{
  "num_hidden_layers": 10,
  "hidden_size": 512,
  "num_attention_heads": 8,
  "num_key_value_heads": 8,
  "head_dim": 64,
  "intermediate_size": 2048,
  "vocab_size": 32768,
  "hidden_act": "tanh_gelu",
  "norm": "rmsnorm",
  "norm_place": "pre",
  "norm_eps": 1e-06,
  "positions": "learned",
  "qk_norm": false,
  "attn_scale": 0.125,
  "bias": "all",
  "tie_word_embeddings": true,
  "parallel_block": false,
  "init": "normal",
  "init_std_qkv": 0.019,
  "init_std_o": 0.00425,
  "init_std_up": 0.019,
  "init_std_down": 0.00212,
  "optimizer": "muon_variant",
  "learning_rate": 0.0136,
  "lr_mult_o": 2.0,
  "beta1": 0.93,
  "lr_head": 0.00601,
  "max_grad_norm": 1.0,
  "warmup_steps": 200,
  "schedule": "wsd",
  "decay_fraction": 0.825,
  "decay_shape": "linear",
  "final_lr_fraction": 0.02,
  "batch_tokens": 131072,
  "max_seq_len": 2048,
  "doc_mask": true,
  "train_tokens": 682400000,
  "max_steps": 5207,
  "dataset": "wikipedia_en"
}
Each number is 500 + 40 x the weight over the matrix's rms, rounded and kept within 0 to 999. Layers, rows and columns count from 0. Numbers have three digits each.

# layer 4 MLP up, 2048x512, rms 0.108, rows 164-185, columns 256-383
453575444492497495505534461516509474489480503470591508476489484600508540531521453470485519526435482495489465491460446459529540481532505542465460533432417433530485549530510470478555489442585528496534506500499524542535476459499405496468507462450413487500480498487527536450478451465454434452538604482432502503512563499496431562579491558488490456524518502488543440505557487536538452469544
458486438514497525459499473540504487457597507521502457453517476467518532552548514482491483550468492510449563505449551521439535470545506506526523546508479540456538459511521540487511507443504580537528534523490522528512513491466481539513499452505552466438466546516533476471503486485499530495537514461532496453526496495563493438544497416483486491459488459456525425472530534494499545460492
535527528563489416533511611508524612490450499609557557516462507446440542514490508504564528489534493487427584539517450468469472453514503481453533549532566525527549523526489514523548520448485553520539468579476519466418534459459458499481485490543481446498561544528495505513485527487471445503397497415413477467488493459542480484573570556522523417508479556539507441539537517445533469485544
476479530538474505586504549530433492522539448531557541461497426454494525489515523460519443564459530534567452502517512508465534503530439478470431566555508522455454492488568463457435455502516539446511581451491522535495488438578603542459467445554512557472451478508502504486450465516503519493531515504438540574472490455539497498527451460460446564501552497521499510502502423445578507444477
467516519550543501489418549502590583534452477577544521501541448516513509512487558473534475464511449563523495520544509492462452498563539562546500520474488552491518496517477570599471502473495550514491559512446460442548524608551471555552487450462486534491484487488459527436481479467455564499454486456524519426513506504540506512531506485501505503541461501468490487545530477571492456501550
516528515483504474540494471452502473516518433516488441514491488514510509443562500498562497514571501418508468495472506488511516503550460453509518481514450544461503524505521479505452505466424461580447480500490484520539581485478553480545502509438558411444497561518492532558538504509481460541572506496468527495575467458452528541511551523480435523504431486589519520519559536469459509504512
464435477536463533492487527497521506460429527463486535566513499527571482451486459502486442528439493424547506488513540504427569545510521472486475489520541515566503506502456538469459444420509439498459474570508486508474537463470433446518373466484510547510482479551522543483509426451459434520487493414498445459475503493493474476554491473472468563491505510513510536431467496498551544508519
472526460548606529462486472464498436457499522477476473482533501435505465489414465483573517502492517457595495433455529486413560447557540520469504471495562507552536561490536532487558506393571529504465471504483512466520579451527546483555499533482444526554534472453566511478467522504500496490483585519482460501458518530517551508506454549511467526498512564417481579530563451449515482515442
529482542514501497508427556511484503412501533479484489503599418562529563437439480496484506534512532517467526532565525473537535574529540541485474437557475564492449532497485485603590530512523549542456545510519540507503480546443471506544546503536467502469519505507429536562513463541568537553387494539444489505506449552567544453496496566474552448562613474495499484585489495541513502558515
461500567516523409465529482474486502487502458503483566482501508507507497477451487504471468522550534573520485462493497509496534493421503508520462465533533490557520519468519434549415491526541512480502457519446479465547438557501556480500465462521490502469474560407476534547546459533501454529524532539482425476503473535482539515463449521522531534501508513474519444514624469507460430530542
469491510546490449508477467484451494554522532478521561463448490567475548537474498574458472503413515540521519524491498508498489485536537524486468499484477437544482539561479481482513519505582462476501496477533517468474461565510511559487499461541550469362463538550502542564502552512505459500515506513551486528499463489507576463549427511523492547480432513460492506496418542475492552482553
569493523571515495494455449495530534531560415515461496496438546493474525533535534499517509439506505498486454501480478477495511498538499498433499502491559465428498445482489562526456508494518529519449557551518491476464418544476433442420565571447486514478543501529436512477499530518528537490480513504484533458474490488508416385485503539516454542502473463554443482525516465439494474450490
442598543455584488543518417523471461523575553490424465567470637476451545501563494475545458531516446584535480539488512498488434482526467534502511484480583486485516494531444459482537456416537538449553513505473523506508430487504506575499482472548535427514454434439494445484544581557480469500510504497479402455496450542488471514418434577452498509506450461536477477489475459501491497507443
461466585458484508496544534511501525537562478438560432534486459533480515555516535536457498452461483436457506564464516494508532508578421520499487495517513570535576476492597490455452551526495531564480539496559499528569528479433461496411447460463556547441527533511456542534511497454502485470428442504533519549497519462499453488463539501504517523509473504517479430474497516457552464500508
526484523560556529476504532440559475471500496472509495494478580496518504513482459593554464537492502568470520503623516473502437457526519543541524563526514502479441554537553499542498434534480468491458523487468481565491539495468492636498577520484436483553490476521411533514551466504459526578505420483526550514504516420441508528467554532461505589548519513547454514433511463552544494516503
504569530482446516493517534528500462518537493570589454539447501524510457472589530442481514500587549493520505475535522429489509442502489521554542520504511515471473441443540503490478500449447475433550435480512514500528522552485507531576549494501486504529483525552485425491531438467434501535491601432452624487520483498498562455578524553503467464534509453458488509531525493504525507467461
470498581534452514543518537468462449447455537460517404497500510510441468523556440484512498413543498464555482529576570430528485505516474490529578418520492515482474486549577481523493527501497520486520559549462458442542471485468447539500445427595563474540478471437529461484562497566479429474451522523509494556444499474561462452530487513489454482536446488460573448477518546470521519530480
608558505508557445502518475505488518529536503562466499486526479508540527576522496513468467507460536551572459455479476471446488521517486536446534540565542477507512501530528619538510502484520519461515466512548481491481492520488533538558512524477475492527492494500462580481548454497498473457476527487511535524498505482560514494426442396458494520517538475489571502514539500444423505521514
485467491449578512552521527512539526489438530495504517480472526553485502470518456496478474545507468553470455527436472507485455442460496462540465547440481530441498470575459523499508491483515579528490482498524527541504526475428490528481482505527487457488489508481436508486439514486509581469509505573441451530533524484551622547504470457519484471496541468492558452535451461455552469493531
503522601530492490460463482459447533490437452520538483464501522571521490499493439457535537444469449522472449504528461403481482544498496544512494495506478553491502482572536493464578433429494471480446412524519426562477454573433456543488485508480481464528407424473464476471474492565492381521444513447472514475518493419544459458553508564497543489533503476456522488456548516514499510462508
508484541528527485453485624492482552484647527520608482422523492476591536531555467430477508370528545441465562503493574482470518537516489450468522494547440424491494499533421522486509572482517493430485518464544521529504497499490510499537495577551486461486410474536512556499547576522462469571507466476524543530499421557556579556485537560532516506533518506459490460514475466486457507462564
454459470571397578484455531459508496417526436475519534579498580485495478488483472511453489499578491476540541515571504472503418569468577547535521490468504450453465485483525482534441507514482404558440510468553491519514515438470469481538502431498539525522450456477471501624496457473499495538492538422472488435498515518478488543549449523507479500506456494648494492458504463494534568529496